config = dict(
    head_dim=64,
    rope_fraction=1.0,
    init_std_down=0.0,
    lr=0.000711,
    grad_clip=1.0,
    decay_fraction=0.929,
)
Each number is 128 + 32 x the weight over its row's rms, rounded and kept within 0 to 255. Layers, rows and columns count from 0. Numbers have three digits each. The size before them is the row's rms in percent of the matrix's.

# layer 3 MLP down (transposed), 1280x640, rms 0.0285, rows 579-650, columns 512-575
101:154135160151195097135122120183147104104109139139122133083106051140147145117106116107132163148139164136149163115114104145120152114198116109086133111121178127110164182094096109160105177183129120
097:128123086149156166099131135094150180153095192144103153085138105115148120135145091059117110112136132126176130132089121111134079136069145131104141087121133150092133143135113151102120099081118107
105:074104180177154107112147121153077082149143085130057175120080133107079149150178114125117164152161187170091105086162131133131140135141075088164126157130080133151153076141163090101132122051114152
101:088121104138113059123082164088110162080172171121145145117072179107125117130061051142183135175172168096118128140163135141150136179098114094099074178141173121163129073089128120151198141122146138
103:150153054138109101146132119158123187113112143142155135135071120105124139096143140145161131190114092102101093118183104172170128135118107111118156090157169138118159166111147113082088141102120156
104:141163155181101122135153118129114119102149082117186120092112157105166198105140113109096081179087159198166076136108114142091110072148135135096089098118113116183155170157104059144165076109124145
105:154085134195082171119180119160109150137153127102129157157087157120104167093137130040089069128100131130196163104126177115100143116109107068174125088013111161074131167120089122125082085159174154
104:106165121097140154075136099088083089108153160137141115137155135121123136160122183182200071117061149124172160075089117095158157170154080105110083126143118149116106171146115069169152091168078089
097:121124142102123115097141135077185163066120187107170142146069185074118134136097124090157138128087115077121066134144075071145159129083144162150147133115173173114143184182123058119129095109081056
097:121102073106095129135121150166102144212154063113106041136141127084065135173092139048135100121149193129120109164153136118168121142131172138117154101132111126127100074074167125190135083184054123
099:179089172110099146144120110142153108126170140152142126128177107116109074062150096184117133142147127157173130165180148104077064140148115107103138118108156096157126151159115139160169158091114120
095:076164129150113120111171130170139149134188148155122059069170143156109109170117172178123170075150115111076094155102120160117132143123157188139107127121151181167163180165155108138115096127170141
098:093159082106131110115062131153101110054176126114175122154148115143102124121094145107118164126123088121161184121162100190145122169096111188145136126113137144126165169096142098149126139117087147
105:138076143079151131141077110145140130183139201179127157151099115083093150165115124180138135070123151120130115117110163120135125149140083136183149136101135144173114138102116100122155119141184062
098:116118115134122163128153099148167129105168198180099089143146198074058119140147185180089130155118122105194139125125161092152161099176143104160119154126139151094139132131132170147117146065137094
100:115101065129107170124146101078137104127160163119114124172137083162164109127100114093134166119179155147131101113116099125152119200163106116071120137145148119128129140159106171168097098155125069
102:161141137093152159125151182162070110047085169118118065141162126146060132177134089127132164093114107108161057170164194123141115150141129114140089141138147119139091125127150128074191157093169118
094:091153152104150130132130153170144079081099124152139166088164119121112170120161107098090129095130210088099107111120097138147131145085116100098141140128167075130114140121127157082156100088111150
105:158128116225186119161170136108134130145138136106122130141118152134123129167099122200109114126105150123079127103132158137141109083199154146116162161076158153166163080089109101207115131125096126
100:139126145164106129087081159113112057119107121176081099162112062175076145129210148140116109162108191113179197118143163164132147176132143064123118131102077133159115146107129177145137133108220174
095:108080113151075121121117089146177093166154110131155152153181092091111115126151160112093108115116087148130145160125131124051198093136206141127126109159142218168087156156186092142155091124107111
100:121078077097144137144113076145051057185135114102173104087079133152181092087178126138099156177116110075155166112109132109120092168102121191062115077089147119140077127133105125068148170095126155
102:141148094113133155115126147109149129154100151116161136157146122134169132163132151173130098090086130094119097156160104167144099128143169124135136118172168149130110120101157178154143146158160105
106:115095122128175120133112156143113139135146087130086181043154086112078196142114113124149141173096066094116119170117125099132136162173124123144122162060132107192068135168131121107143120157131119
105:083111163142110165115111113084127125114141133134157163175175092116101169078072064061111127087135131118105061146122092167174160090056121109152138123118110175178199188174085149137149136094115198
093:140120113121084104134066105100123104153074157117114101143172100114140099149180129158152142103154142140064098127174115115203129154126109141163130115112108114142098101147023151150143055132131114
095:094111079100155160160136060140075135170123142187220152173099115137141146162180119155157191183177113118112098199178117080163112164142113137127116167050137111117129144047109074105138095180149116
093:131170174107149114177104147119164088108087108109187085149128142162148112122131131142116209153157146147099132163148109106066116115113144136119088144127140103171168155189139062094123069081130121
095:141128135115134138088161087139120104140127180105170118099107136072133115076132108134123170129073190116166134105116062128094106178112085179110127143145129127156162175121109179070164090114122131
100:109091107118167174155139109105129065159144148095186151115126081140183151110106167138122172171181123121106135094190153103132110107112090128082065150123123164109131129152162116161135162133085135
097:139127095141114112094102102184171068108086111150077084132107133084133209178095098085102123140127134115104143144126110191075120173131074142208132058081133081124096090159168148130155161159078170
104:139142107195107144129153117192148164036135087124183118203158117111181143126066111090139093112096152125136118123097134134138132185137202097200102163144140177182121111122093174132154154044137140
101:142104100174098106152127144097125086125115094096164124174164088137136078130116132176141142154150124177176097229135166169136153101115099178169133187166116168172116098107137116095157126065143161
102:124154078108126110138104119142157107113118122121196144130167169150130140137107112129138125120113193165181171096170073157106146196128152111119117183055100135145115165147155087143104119134091111
095:094112148154157105131100113165086130126123142101109123136124097146084144118104170183134137148144118092160207181120149136147153122177129076104126080198146130090102092042202176124215165081080082
101:116076134152100084169067105071162092167126099105135161111178112197074070108141095119063127133075122117120164158134122146094080160109179129191099142173077130120162133123146110088146184148092149
092:102086106148114150090154106093164124212099130165114141109166090094186111111080074128200113108082177161159117148121150106134149122136111107124091099073093119139130116110143136196158152160147110
101:150127161165131153137105153167128177135127144146120120048124097131120154064127092143150156147115121117114198149176099089131166168095130119080091092139112187108080088134121129135118166125130101
102:107203189139202112133103079138100119142152098119153125105095179120141105093132177123124171084132098141128240119096133140116090097148147116094165123119144107129117119154082119179142110111136120
090:159130140161116191087143160156111114106130157107128171103161119150048127111146124138126080085154096100127153115221115101140142143048095145092139109150112114129170149113110122113109131105133146
103:113162152144092111133170152201152100122139119093076099156193117096142141045106136148192130145080144149152080146134169110191143075076111070088095128117138159163117119169096165107124155112146136
094:131100110096054090107106173200135139126103156161137137130138152120148159115113137160158125088194125157139151117165076164104100152128154088116110120102111119128143149185068110126100142150163166
098:150177140147082168104148114136125084169131091153181166146186112053111130110109141174156168107126136095078084099122157153136169120121107145137154131077085118109154108140144171120134144090154135
101:145138170145123153073122136153146167166117083169074115151152206107123145099090159089096144140126139148093095139202113174209138147121117135134124123211150098162148111113104145066140094152164120
104:094154107129147177117113105124152162128061140127119107112066115115105087134164148103147108182083136130151154100134193110159164078102122091167162097126186188085191050104159140126104143121143122
099:100161120102145095111118206144087171119121131103106113105098091119093083101179110181093079143147083106161120191111161060153091112144112101174190091140194145115120155196155137150139123119098112
103:108139130080118121154130101084121127156151131159143141079087097103119058185184144128182127088048160099087109138162107167215085124178166126149136148124148104124144107094151116136116169174119088
103:115169127104149158106176102137073113108137157053136138146090091092175177093080108136141062109218084162117109118146122080093164078074146145126105153194085130095100155149151134128165124133178167
096:143116157144104126146136134151143120134105133117150088156056179065124141130184162117167163125113129087147130132122135113126156148123141092153110171127136063149113121173124133110143144120123101
098:061185131124117148091075098156084117145127118159133112115123109105098077103156059129132153187145123139133135105134115134035148215143149130146110110186136174075153132179099122101154080093111080
098:120088139131093157158122142188145127146185129136140125153163114099114123158129091102026135134066116110012161117073171090131128132146126149108125113157165103124155157157120105116145106121173127
099:141119154104186113138088149136115118083098139148124140129109142158152141117144157136094086108180139150140126094101108141124152121120102147165167126155110139158118146091152111133165137150150108
101:093204120104169096076128140096083155162156125187089097082055197122134083188106085162066114076141079164142229167153143172171124122093122167153113122141109135114159101099122136149130134188172125
104:128160076095132178163114112145142080129144127077141149145128118150222082138110129107149109088116123095107089124107139122119112083127128067160165119127157121138123157118125125147131103126130070
104:146122100182090047105113080188140126128143115144114142093146037135117189138076113170098130133145138145147170148172121156129141167118083079150122155121073113144111111146114119075106190093116106
100:167133112107199147112161148082145130137061044147176148118128133177082147142141148097035111166096143148099138129197122127148112149207196107090145134137134105126085166127132164143125087142144121
106:120128172085139078144154149108107094106138126075112060104126118164060129129146160120170123123138180164127117135179108142160146150136086127132162112169166151161069156132101060120156112144124205
099:136108068135146220128178128143140128126154180091139073223155132139170152125139206124129138170136105082163116107135145125078096135173132147109185168094111093097124159143154116181115084138120074
103:122165162095169113145154076075160097118176087187081108101147138156162111111074091142109116136167104102106135133107149086141210153124106132168131159098125160172098126111122095168171130080136117
101:104141170096126130145171153138078207165191059104132153125118143117158158116196078109147165146146061079146120112166155088135106112137089168142142128084127143142148163186123144192167156160135155
103:149136114175096107147119133164123122118083131164155138067137093163132142129140160141140137160074108112078149134075116153065109132137102087116120143069118180105109098171125124159127127133113098
096:180160123132094117075140062138145126115081124109084120123231088182136153081193095129179090120127123143105130156099144064166124096152134147165104158066129088074106168172119171106123125136109115
091:165119114132128079094115147121049086124159154134121191129196131104159144128149094108085111106126135135140127122115110129147139126107116108098121090167148170182108104130124132156110146153092175
102:130195212148132137162166143094107131163138149129130168175153117111128115098067180105137145156145154205075089136116125135117092145122186108160125129155100138138144050119106156161152123137111103
097:189114164169126150127112133109130149160091143132113120109145160109046139142124134117123145136124106136087175115161155092167209139143086119130119129155131083077110149155139105139171090128128129
096:133147139143132109100165174108124118096100136090100160134156016126103134138095144100111110104143103139060093119105146084091125142112169110091077089124095109082162102048137142134108073135157154
102:128068139158114139164104136094128130100132126114133113148144149103089105125099106143177095167128109108137121207123130090165127087156192108170143131099202092142119148114165094111099098164101142
101:158144181110237147082122095129144141115096101120105112113134093121164152126190100133133087125090112158116142166169148131144156154156139133078149066176070098142106115118088108129069107077083140
104:128185181101148150155144105121139105122133115188113139138100182142098118113129103151138091170114070177094105096127158119083116088190185126130188175173127072137094122165079125142115127158104096
099:176134096121096137131130135091110078155090144187146154093132084090127149169211112164091114103105120103127163138139089126154157138102098149163148159117113145194134085152161161129130181132201138
098:186137151083161145109168139105115142152082115081111164086121154149155058175131134097099143113136160096146118104119108159096187135112131106152090152167179095117092109134120117122142146104107131
098:160113162179082185133155113113140137103175117116147128146169155165067126166173186126040092117130203133109088124171184165206102119162063157162152149067125114145137147153127183161079125113130131
# layer 3 MLP gate, 1280x640, rms 0.0344, rows 580-650, columns 512-575
101:131119149158096136179130154189106128063118143163147134152141149208089205130067177151173102147185115075138135093093117129105153149169098128129134168139154163151149073125121171132173185129066139
108:084149155097138044097113135171189105133098173110116113099046134145145121151067142115144142149120084093189095188134129106080162082145112150134129153167130189162099140103124136118132220109155129
107:140127204108129115101139136147096151132128150078134135157113133158090097125149078159091167079165043166109096131070138140094076163105088134126138119120118146105120179169136113122189161102096144
102:120179138075142170171146132083105128093114083118135149156102112162119144121120107106109136103159144079109089137122146095157165148145075158170154128094115130057174139122159146134098077167154101
100:083050129147231158085090135151098145110114172100094193107094123120086088129130165176120119109147132122096163105130074163048133168150122177138147182094131146212076102119111131146134156116176138
104:109138064119146116078081139159158163157151184095110127105120125132108080133054104144131162139137088050177163152092141159142111204113115168122167196101150149156110068158146109097109120113110113
102:158102102086118131154073117110098136077134112109092157137091090132111072178150161118065092135161120097072101125117114150108138212113108145083169139108181113123143143151148124142155182116092189
100:136076104188151153123136108090164131090077158142130172140111132109109060100082129089181170156051188113122071164119131148080134162137151098098197124177090184105126147192174084108094153125145198
097:153120093135155144062136163127155107132130141100074138139116155138121102139042115126161114121109167163111112117127109125029156170137137131094140097179086143153146064147111100183140123083186107
100:127143087112178127076110157143151192108109191127110064123163116170134112141129126145143067122123122125149085127177146097163171142122156112154133112171123120178147157107105103077149101142067187
101:091120131140139116147134070146140133129177167061114127150130098103149151117115133168114096095102120183141159169153138148100089050144108153180111127146094147182140098116126094065154116124119133
097:127186147155144125127088169159185103152142103185151120181134139113185138103153150158160093141107062073140087133106119083139145086179162117155108104141120078120182148079139113096173154115124082
100:155092153100104117105134167045180118125151164099128160164132159118115134164166121153140145100101093109099095112102135108105116114138092191155118132093160136163134110094111096105154144080152131
098:103096149138082144190071173099152148109095170118119139143164163136127185095033103105194174129121096089142120182092126142155079151092109187113151169147128140101124156178125176136118133189186183
102:143118122097090093079121112144119129137114193130101102153082147105121122156113142097162125171158095051106164099131099104120132143126182148127160146147166141126041138108149146167166178123147143
102:144132170132176134066106127130154123152103107104134124083071109111151096113085155191103130146107076181187109148092137141108114158136101157100149103154105118174101169134131101127148199150090110
098:118109125158143105160125056141094128144147159125116103104137141158146110228196098086093168086188097142145088134135120113086100080115122121167150166131179232137166149154077105130112111105092082
103:134173143124114084100089119175066148131113144157099134067112118139111142157138174163109132152123105104189113198110154166172150132136110133117208099051102107171169109114108097107220117122109101
101:182108127121086134182096157115141109208136097131150171138123139086069090145115146081116135145077124114130165100137122136168142145178158171126182155198085149175178126126123101149120138156125133
097:098186116103139156141157083171150152142154089177190104123127121163159191096147134138088146103155115133125144176161140149174096133119148182123119108170070138161063090130114144122127071133100098
098:110153095075077149161096128122078148176105132127153110187058138134108117066126135174091164139112123119164137112105167171159162146145146133079158142135171164093080151103108150111145098109104117
106:117118117155152101146144110185145149161135151130141167107078091137102108098079096105087187112088115144116083162127166121144065192108107134089117074151106087134090151160169096094155077092076107
104:169160143122157065120140116135071103159139115180160132131116129092130113166075136102133132149157142118195050177056116110128121158112125161108232146180112146180121128128186106093190130148114125
102:140124188134152080094116188139164125099089156065127151161183146204101106074126119151136125181105127128173103094159128122113122189102142157213192140139092124125149120140119152077157163117137142
091:120069161134119123183153054181177081131153088196179114166142085138144166095123126117161168118155158148094145139100128141133148120146104168114148127153135113083109159131129099074082091115135212
094:147058140114144146114133095120093091160177113151120187097126110125148124110126121163081141145125099150129111118124177162143113091101142155096099130107114175119151139168138209147157114074124194
096:050124098134098156160084132071101136162102087156150150119139101144146114132159227100117192184117108132097146157153121144116088120130108161116129128111152125125081179155116078121120093147099113
098:088151068061117096135109194095149159096137081080101119174139094092128125119137156167081165132152153133058092152097105126168117125123139130090107170122153154117135129123145124163118204095166104
101:154097079123120088095119181133117100163090090136117073154098072129113124069137096107075137090135106090065137115153113125118172189132113121141124125147100086111099157104141060127182166136141143
100:201116097120133173085174143100107143116125127148136137090039158080120143078123074097143127136167134099169177129098085131166166148176138127085204124132095162082159093140123138088103182108135060
096:103137133124141153139102112086126134195100168134116123139090160060171121129131136093120174188197076085183136139138187140122154188111023120095124110139103120150105145089135127146163116115140171
095:139108133122106110084091132110176066088130102145145146163160109153148124123126117114126149165147160134162108180137140140069175109150093163146151136176112171162132127127091152083144101110094138
098:098150128184094142177168124067169143091071163117119087098128150145157134145173142220136192122176123102160138096213103184121147086103109112084117146175180160111156124168134113069123164070122138
097:143105143096157106176136099153145115110154124160145202147099125125147150157118097143181194110154073118201160095090102146114150159113118128177126104127090162126129074140122139104113119150160154
103:135155132131123157111063153117143150085076120089158140144198142153120147120099131157116125129202139045148136152116123191134166129134090143151106103199083210135159103115125080199163179098137168
093:101162124186092117140149099131135131073106090098143106115085142197154163094147217104089138176079113148144113074101125165146115154118106150164138119114127146159131087049158156139095100137168113
101:146157151074083094160141146103132108057098098172168085135125094129132144098114142112131149157167133140119164156128137146146104167138103157107100119152115134111055116101100088074106106142165101
106:146134136140095133118071131128101113135166198150138132194159102126143117102162109118092173180134116137162082141134092173097145132160128139135117195148159157101144125083130144070186135144188151
088:150135185221209147092116106106112147125186218079134172098132127195146099168132133113125145138132069143137153182156121078168161139113139093089125130132106184143111122091168166175141115175120139
099:144110158121060116149131166118113111103077138153103151121067127165101147151143176090095169161236200148117138160106142116114161168114138090056128128068079063079128132172137115041153125077117097
099:129172155113050082143100140119114142180144131134130153125140129091165110151109125094188115146105134110121152136178100143143075150075129109096101173107142133114148168157147149128185174061083139
094:092109141138130088129134073128099097103116186139115147126143117101162168162134077123096136162147118128093102083116123091094132150176180125095093123134156171141103135165113112171168139136088106
103:136112089091111155199069167085124098133124095108163120145160149150079165130119131155132097124133116037106144149119160132076078183114164123120100153084093138110119138146139117140185148067132130
108:156142121111149139135163126146108175173083143110134071154119197086153084111090170087114100145103062090133115109147128132055138174125162088180196131153132136207123118120160151143129158090161080
099:084146126084096141023112130124152138108120156107162172160084158136103111126125104109124120163136104116116142187089138131161126128091116141072123135085086115172146110140105101079126130110157160
105:101161158084170136170137103166224122129085201127073166109115083168169087164092166108120086148156126134117099146119079102126126133095148147141111129145156090175077149186111124122131208101152113
109:118128103198126155151104142153152150121132143138166081157106164086164155116102095142098120104176112151119116061155144172138133075110164100087134152145110161162177115141119153130139161140149126
095:155106145123134130091114176149129119136178126156162170079194155201134118103144100106148137127138191126138045197183139176099090152191134195166132108073159160148082126060148092066116101098122139
107:093119125119120150178102090146161117109096163134193193114193178121129133155163118157047148073094145091114185143150123119156130161154124098145169126164123111144117145213167136099162081139112157
101:121154112153145125120124084126148134098119146176160089114118159141104176200161107131115110151161169138086118114107137151165171148123122120157134120113085148103128077129156159154109075087112163
095:078094130095139140082119179058133138151156093090159130144158155128150114162121106137173169171163128110161101119135219152093143166159153149131118128133132121103164066107119103094132151127119074
102:153177116123138121094146068137169133129155108143142086110075123117098119087112106148098137145119144130110199151124146171162141131142109125172163144134104177159125153150128096125153174160203145
099:081191171121070105128109095149130134121108148131113082123140078146079143127139092133103155135176135116080127192153167131156167186109123117114135136170149139122133100064175141105151149154149157
103:137150163123093088179111168155138111155123168108088170124096123115180159125133189101114151143135145078106125107146134173091138142106080127156135143084115111115131142120113189154152087078117122
101:084119108129125112101117141157156150155166099160150092119095131144127132131118126096055150130091110091180096174110098086152133164103145129138108129144089116168170105118129129125113099152141210
105:094139148134088174105085161137115207072138073114124107156100213115097140096153040123153140131160110086117109147107105103138107104156085123124154113137131154131113179113181122170142128132136086
092:054073172168145081134087185126165112180104130152128123097113105125129137052103165182128086098163135104052185120188140140119107110095101083102160145113110135170140153124112140105137201163150178
108:180089167156086133138157122126088115072162180115150139109088132091075171131154108190138180117121149120086119141093149119180137164088137149126153130159170100205184130132140120072078116104151146
104:101101125179153137148115204099150084140114161042072173101143172121136109102147125140090120110109159137087109166117095140128102106148116112122161179077096119106174139141121138137099107098093155
104:132118182128142100172166126121098117114144141143159120183100149105182090088163111105154093154074150085154142118089142127123135129113079131135167071085107140145085102168159126081115191160165180
100:133113140173112082107121151145113141132188121133176143138115189151176129184135183142074156142121152150165137114158167196134094126136125132132166182181110182116080101113101141138165160081114139
098:100164129076132147136088121118100133143110128109114136100127193184156127167111136113062131126140146138157148145163116087120168182119086149144155137092135130175105111109053086114181110164084116
102:076112116117073169166137104096139115131142208136135153137147152137101108121061103095132106135106145101135183136163177167089153147115143092174141126110107119146111123115071140107097147157170184
097:140101120095154177172126117127153160155119067137144143078136086108097139137142201097161060099096131148086185106134082083104116117156154162144127120104094086178199151154115143154201094139199114
094:104130167143170106084092139121214106110122180114134121106174183098186094160088121110121094153109076119153096153123128158152182164066106089147164148180127094144134089165104150102139173162127160
102:157104166179060081158137119069147154130102176182112124136166111106102078134122111155079163189075067108111154151063112110120109181156186109145111103106121179123159103156140095171182141170058150
102:165108167083104120156100148062110110086114096063130149146155166159153134134097162170135140118135112128152154090135142128163112174111173140139159116125118137171168115133148087127166152129124116
107:114165147037187091096058134145143121129149191164088129107118169160140158158123090161131097151097120089120109174098096066048129124146042159187160164149106116140130135125156112182143176127170145
096:122079142103107133193112152134134169145180143121191178122175150160127114106053075131125158097101198115085116099140102137175145158093121123142133107123168084156106153112130171102121206171142142
096:126147122111102118150117140130185136107087139120103155212143128139146060111097183140137150111127112119122157061178121110119138123132107135136175215157085123091129208064094135120084141151163100
101:149143109174145152149112153137123057084144067096146057176134133137143097135162130130112164116158093091137167146132108108102124143043110195110140164162076171134174123132104131138140116164217102
# layer 3 MLP up, 1280x640, rms 0.0335, rows 580-650, columns 512-575
097:080199034107164143156139142088148152104054109102162049146126106125156089133116152133133088078108170105091193151115087151192131091093100144153129141108070151126081135142174120145161158073154157
105:098123134139107127151118227122113103100179150089091132092136115136129145120154156135188169172072142150133113091057030142132185143184117087125156138117096138125129078100139124091124150072135147
103:139169152103168123089116147163169108204133193151063110088142146119163136155114214123155108109133092120149076098109153120155092131198102120147111167160150066132137116123110111124075141170208174
106:094146084135098121123119096128162185122159117112177117080162169137094163115091134128123172140164141164135142073140091130043139115091163059128152127145045084102144163201149159122134072143112136
101:133171131163141052106128113181176066136199056144130166142140218091113145080115151091081128111135063154130040146133120054090123106171133143106148115145160086094112137148098088177111140136060111
103:176123132127125133150171106129140101080100157120144177131133073119187107101155123144105112137133108176101115134141105146082077094106106186145120120131131124155172132130163118085088099128134115
105:181169090087136122109115138109118125048144143147115123178122133122099110159130153125152129136088200086089169136114139111173117192114104171102099107141170123090104155128163086157121090130117180
096:119148115131128148159181126145068103104096197089122166131152112121141130125103115112104103086197097105188177096150058098182132107134101191160122173072144122143154129174121131120119071102120126
099:129139166119145083147122160100114090111174150152124116102085166167155078134135127173141119176108086178136091138130051117080119203133157135205136179080113100122088122135158129180085151142175118
101:070061145170127101106178109139195133092190041159108094143124129125124019088132096152154114106144131182189126147102112109081105134136174148140143137128128093124115131074139162085127099121135141
096:194148140133200089115161094139122124063161096157084164118163148137128184196126120041177144154062108116129123135084138053135091147112139094148104109138155088123117138097087136150098120142117103
100:167170163172211137114150136111124092102167157144113093100150207140098143117098083122162146101183071100143099079139188100140155046098118155153124093147129135148130100128161151100120082167162141
105:123113116091143102150067154109101083146048081126105042104147118113151134149187070145125109084153161079134145082168085147102153129121093102158121106209139112080157181113149116169134089150108090
095:111154131167181128109118138100160153152078141067099169119113084089151118066172101127130133126197124168112113177145089172129195157151159205101103126099091139143126207151136115127105103182108175
099:129064157074136093213134118108102099174130144111135115181128130151126134100081156144170158144150150138067112157152131118076072127116120090138136114141178114086169072168134094107085129169115117
100:133106156142145094153113139118145069142090216117126101119143135206163118134116110164144147109136157118120114116148166147139107137153132108103084158150196137152081117164178128109079153135147144
091:116199144136144111098114181095088152043212111099111096145141100166136153136133141205122086123149143131107109054132134103153168140080125124164098112208134104132134102145123132111164141103158160
103:118164138170142152152163104147128102105112103112107081085101168082142124129119097150168125136100096106103126127124168126090120152148169072134160135072115120084153117136142078151125129167161171
098:208153143156163120200085131111140127096094048193142105171154086132133125168098164163124109110123164072081079136152231140170093188106164119142114095165139112156097149119128118140122143163061131
097:080102148121092162133144162143111082064106135082083112105086106111086148178160210130109096135112139164105108081104117124132074168165125079098063126058139098121093141080125144126198157118128148
101:164176157093135169121131097167174169136141124197092171094092123116059111199106143146183150122193132181122105127065130136134133126122152141126156121125168168132125105145088135105151098142082132
105:138121083170140165094115090134151099135140084138116133133141127139147152170091148162147099122111117127146143117095164083154123088142134136139154124136083160150114118180099144156146170125159128
104:089140105123113100136119164146120121151182101114161149146154146088093165188097114125179170131079101150132146134133114148082126111089138102099135134138168072089082101138145147120119172102122146
104:123103150145100121184116117050128105147147174161153131131064064127133151122130168140120138134150153119116146146199112154183127094106108090137140133172099076114157055103145089105135150142167104
091:113125132162131069135137170157096094127161112102138136130126170142116180138168138080172215110136113120190149092115173110087165081109088151087127146144113118156175109149146129090147108118136093
095:115093097163103151191089085077106111151044092088139129121106122116116142101205113129181101077109150101105145088120146118095096108136148167126163093146129138112103167152099105207158170146072134
096:152182111171194154086123120144199176075079153162101113112138140169066098096113106108146082060140142061187124133124167131138165153121095132129145096148167112061162131113152089095113131105117151
098:094150135153123121116121165073062092115106090133107125120156174129140145140178134161134150084124106145062095071082156090141162055152100129140106179191112118091140100176201157079114088147135164
099:146148133151183114095127125114113135135103148145135116109144096146129158127122127147157134107180152097162156093138101143178170174140071090143152080159125139121145113170108137151065105100146175
099:118153112185098087165105119180170116148113133113113093141169102108159146118138176145124083092145171091097136167143146151131116140149071135121134096101150137125078112126137145188073151108082200
102:116104122129193130128129103123105135092184164143170128185109192133146182084166124100074116194158097106196128147143147125166137131175121135113109074092117126094132140140094150103086134087098106
101:134128168150144167139132153143147153177151137112168161147120188078133157135084165115125131146101118158109110131112125142137080129108094114111130122163163160112128091108157090135119080131158122
101:104150123115146093161120076146183116098144106170126149180122111136101093144155184092179164127136081155142121103135132169123124148112129136090156102177091102147180149062159089160114141144077127
096:115162131160090124146116071155141126105043153141157105132164143177094095103148137177166123180123135161085166059161144169142123106141074093121172133160183138127108148081091096131155135122155165
103:114078117104106140131130162153152078133146161114157128183155093159063141092150164086141129171186150113092098125075114138145080180189128194146109108153150093108104082161134155112111120122087068
094:091084121146179102158144160106070095155102166169143090135130154065136203095119080099114162102144123136137175158159147109099089067096069136136127128154116150113079085079102152102145129094104185
096:099152186185179131172155072162085084093103133141167130123105152156169158101148070130150068124117145143153205142196119046170154100130170125118107069105094132144108204104089123106156130151131111
102:155141142101126150128126120120105057155139140113088101200130120151152207143143164047117115177171117122074128145155153169102126142136149145066124141068112164114075144142087163063143130116098109
093:139166125162137131145143122109162119150121127126163040159126140182127087138093166212089143155125099123103144147114119092049114182133179134120135149132118149161101106116190158130119169114120121
101:197161159132074136121164159125150126112104112159142077121165162123142138127067124123120091131109171114138117128116137081132135129150139114130137148118127098089102064054131129115171198125096123
097:135102158114110097217106132129158145138119057158174115168158149109174075117126127124150102156120160104140136085175162175115149114061121159149083165161102050147133163115140128132113093117109119
096:117141098164133137147118168145127162131142125121128138091188120168056116174124100089159137160162097132148156070143134127103078164169080137124107148154051121123102111118131100152113134103100155
100:098106130158173125095131172116080160043088149082117175090132129103148214116063158185152116103150137157151152092139119119128164063097091103157085188123054163117185054095129130146106140134145090
103:132125176125149131124094118147169135050107122134126131131118153162117124172145145160127109121188115173082116165140141165122089122078118088147128130111105093162155131128088142153153091156107085
098:086139072121127141136120186127144181124166081158055060145134132185141147152077133129135108118154171125112172167069154083103081105067062113151123090139173165091072139167132194128130127149190128
103:159083158123137153142117117130136130103134132190073133151158081099147098134076166140149119088125160147069090085143128165161107164125181081181140138192152165129152090137156135105155155054061095
102:088119154135089147117125144130100099199123101093147155108126113151158160089139126120093114111169151150070130161131099129078084152069189160137045117142130127112103128106166117157170197077192124
099:072086136121165159115149147082168130091111119116052143140141126127109127150173102125089123094197127082102105137119092168130120149107084097114114092134146104105191131171140122105120165124072137
099:132198086112125127114122097144123125082142160125129131082133134174162163090151144158169124114112148178130157132138082178184103165126134139134122130109144128163141076077151176099142141065130185
099:157057135167143163124118144123102141136130133104125128028160112077065120171156099100102114130182216099115124136115150093152162143154137050217045145087117136104187159102145167175103085091163095
095:110157119111140081095107146145076157163119163098122104167122139150098073144093115190117163091145148125089088119150099151153073113141143051105113159133167147161200125149146115086223104137100104
098:061119103141126120152095162127136178130176125155179118108215079132168135150052132124124146112123135087119131137144145182123108163088125112086109120163099177110115151089123077148132113181086075
105:113124161109087108129141071154157117140143186114158118080053109134153134167107051138149131130131138069092215161170170051150146138111148139133160164126144172118137146158161130097140126133141118
103:072141116113094111140182138158168146089055090111190127131141099105177119070119175072097125091060127105167126114155146068168117117158130111114127151099131081141122147095123127068139153113087068
100:086136132086139128108153104107097131146158135096116107081149139119135105154188112184125151119092172058137059108159129095138147096209151137119144108140130133161159170115134106109111102126144145
103:158059138105117179116120129162081141135114150146124096145125095135145107099122133168112139118120165110128188163034168162096175103067150140119191090190159144075071140142160139143163173141119100
095:135111184187141159153078062151057122107133097103165076098158176109161156088179093113091122138094133157113072100180053119096077082132126119092137165121150144048138183150098119142141133148081136
105:143137137144161160141155107118130136128142092106096112126121159118126107093132103085168119144084107073112144146117164106110156124131059071190157165087151125103132145119123128123120080041147079
100:083166127067156106162181124115184111128155061151094113141154069109133132125088137151087082123140113149110112165094078143156170141114149139152107120152043115132114180134105124113122112164117146
102:137106080139130145154127129116132050109112149082102100127085170142118151162139111171124150144144124128083118150095198154114148134124138161092127107024111175168133169145119146074169137153131146
097:217159112039116101111128078095171139141125165137083095213102152151145144122127147136088111145137180079121168131119093095201119131132103169148138112081118125085086141148081112133097165102159096
105:139114119130122097048186170107164107099117137206162129196196107148114169124153115065210104114147111151098103141173084136141184119180198080149112117138136176131150154165130154157129122111129134
105:104200140118177095150094129102160094149138125141079132164156195133140122074111126126147111109130161149133057166102136178061054077141124114177208139160070131110097101135149141144136142155147099
097:156129098111145098082172053145088099097126109098173160147140109101143151116164156090103197110161155153131138102160080134155130141138146131143143090106074116121101120065108161168125117161077108
095:078131156110132176067103097096185111161125124117068138072128130090077117103129095072100111124165112161106128148149163047070165129082167056187160133146123118134117111170092159089105167104094140
100:117107135118140114112137095149144112117102088151123123130082119169138081117115151148115094127124101185099122110089167143089133110134140099130151120132088116128057146112133151117074147146118104
101:143091132141150167177125165119153134130100107131146104127079115169173113123141088086142119156154121130164084116072131175130128190152078135130122131094078093094128215130147093093159143110098139
102:120131092118113098128137155107131096123078094128132176144199121185096098127110130039138090134117164155135082184086151139181158206149099116130173154159151113073111160114099109060084135101075120
098:168114101171077150087144132071062091174113113133127117139087114160142150120171110129122111156089133107219158135108072139112190165075107153153094142103113168172169083122147091109140148128173150
096:126138082164134119073120118146118141181115177130082121122162132067158139130147106140114084115155104103098115099119102132081087108137110118161150180099124148142105144103123103167100136183176172
098:149095160195185071145163086089121107097102161180154099103109103107093118185147165182117140144150074108116097128086113089077145108186140136118187167066157075115157138129124144066111125140130106